python train.py --n_layer=8 --n_head=2 --rope_base=10000.0 --rope_fraction=1.0 --lr=0.00598 --batch_tokens=65536
Each number is 500 + 25 x the weight over its row's rms, rounded and kept within 0 to 999. Layers, rows and columns count from 0. Numbers have three digits each. The size before them is the row's rms in percent of the matrix's.

# layer 2 MLP up, 384x192, rms 0.155, rows 363-383, columns 0-95
097:530521489497483508492477494486489504516529493506501516517475461479520490530541489502528536481496487504493510468478472504558493520496507478528528532497520533467539506473490506471513463568514472463487487518522525509493480497495487492479501538493551513480515498499479501535496539481468457484
098:464518503532479451505462490526483517526487446494503476499489533508508515491544474530521486475492522517468465506515502543539474473530498498491531553489548499506484481476483456539530493483531455515501532531483512522569465494496543507483533506514496503461511493487475463526530518519499483516
104:517464492514518503511529516482458487503523491499494524501472496510485532465472531456451505518483516500481494531486489508482522515523530521462547485473492517477490470458493458514539485473433474517519507521477488486489539514498509438514493542489503477491461455496499481526527521505490487508
101:475517511455524485491486516482483487489468509494494503532481489521507493502531481497478493550531502541479520476523503483482490467536470513510554484471536530487480488439479506515506503515485498494518450520494569504516560486523479478513496510468481500491518524510523535510491500465492537488
104:485452513488500511477483485457507521530534479510506512500490534465522485509500537497487505459531482484490466505474531494498529524563497494504467494469488476525511505518501548510536490525502511444508529525530476492491484502471515481521497438513469498475521490455502472492496488501544481459
105:492487498490515431471523560492491482523463499510523468483466520517484512489501543520508487490508466524499471499501462493524469503502540488492493512466513504466514465539561494516477486503518479488473490518499521514543503534504538501512492526518458525499457489527528524459498478540487493488
095:523467486481474465515516481547480511519478512479481519486518557495511454510503489475531461485472510474474506471541547505486496507496481523533515525468503473526474507492505488511483456510509518534509531498528496485525503529483524481514505511535461443497510516458519495450486494534498531484
102:521470499489530486500521527485497555512547498548495484504487504487469497505490463528510548490492445537530489466529483515496498499493512500485522521508461492525497490550537517498459534540536526505515481458490494488491527541521529534483457510483501565458485518503517507483514523540475517552
098:510486542489495503491480487508518508526510533500482543510553488523494509497495512488519499534508491468509502516504463536443452540520510512513476537511471519480492506499534505490509495514485520523501471530463466483522528542498491484554459506501486511512542556480498450476509480513535493470
101:501504460444496493500510552484466473508470527508508536507504521492482477525536518535529494484535478503505481543494556519512507510516506499483502519551504485487453512517522501504455473495509508514524487502510581564536460538505510509535574551470538471483521488514475528517454489524490523522
108:472472517534463529481521481500483527489533483498477465513490501511530541517539498514509488496541552508434547508497510495514500512504481518520497487497503441485480505519499531485512485524538494505507494492512452528485520454522488476473503518482547524570486504460505508491505516493531522528
104:448531453478541490508517555495491520507524526512478538532471480533498518491518464509506482539516471493464528482475537522486497441505546521519503480490478473504521481497458471516520481508493533495524513505523523480497491501526473530503487554489509475490466500502505479501427476521501510521
105:514510526486480491530500467509513453501489490485549495520480498518475558522501448492504480511425504466517511516502516493523480465517517517512498545531512503512508525524541432511540529524501510454488461497536510465546439540510485514494503495501485515520504492546481473512497564456497512469
102:509518547490522499461512535506522495502509512488481460533512478478509455508552523477477492478439554528482529465529545522518556469519438486528488482505462493481498541518527516500504495488487508535489491524490532493503472451496484451495535491515441482460502557484524495537515493511491539516
096:477474506520525472538540513485495542492525523464521470481513535505498490489516512512506513475541530496454455510464488484534577500490466532466495452480502483467476520448498486447493486496468489524449493470520525472502515502499482487488524508509512511465478436503523532502460489510494495480
100:514456526485477515506519472509518432488476524502497523476495502516535510486456540427501519444479490487486517527533494488514519512506503495548472524514487486490530526494519551486495492496470489516507494506502511539484472496484511504479491487436522479526520527524527536497540486508495475523
099:494490456521505524479507491496477501489512488500483507493470485510532480522497519520481540485524485488501461509446506513513503475476494489526486486509495546451477505485508451501501494500520502493447489511494481521507492507502545479551491481535493487482500525503477510505517516453543498498
101:523491506499479494468439503494493471512471510544462515487499514509453505510517516499505516504533494544492451518526481506522480465485528466540498516514486523533529542496466502523493442484501484506529528530471536511498484459505507500475512504514449537490523469516502513513514478483481527430
094:482526494452513468502484488495551486454500458472462502512450533513489509464496497484497529493420471480488495492491536496497496483447492500515498482493501493469523504509523494495473501508543480503461505519518513529533551497483461535529508522492530499488527524478481513500522521534475497491
092:521488486498535502524503470512470491457478557515523479496544492530512530501502541493517520510483527489498467487510503508459513496463528507484486480514474426507476515473495545501481515529542502488526478491499514527493483534505524478475451526499484492514461505480478478505450513467510518513
097:493534503535489511487542487456529463489510481461491483497474490474491521499467501502519487478487520526504483472563508541507457490464481474496465515511453489483474509473498492499478462527511500472550444467504485494532521523471466539499514509515481476455510540500451538477509497460487497503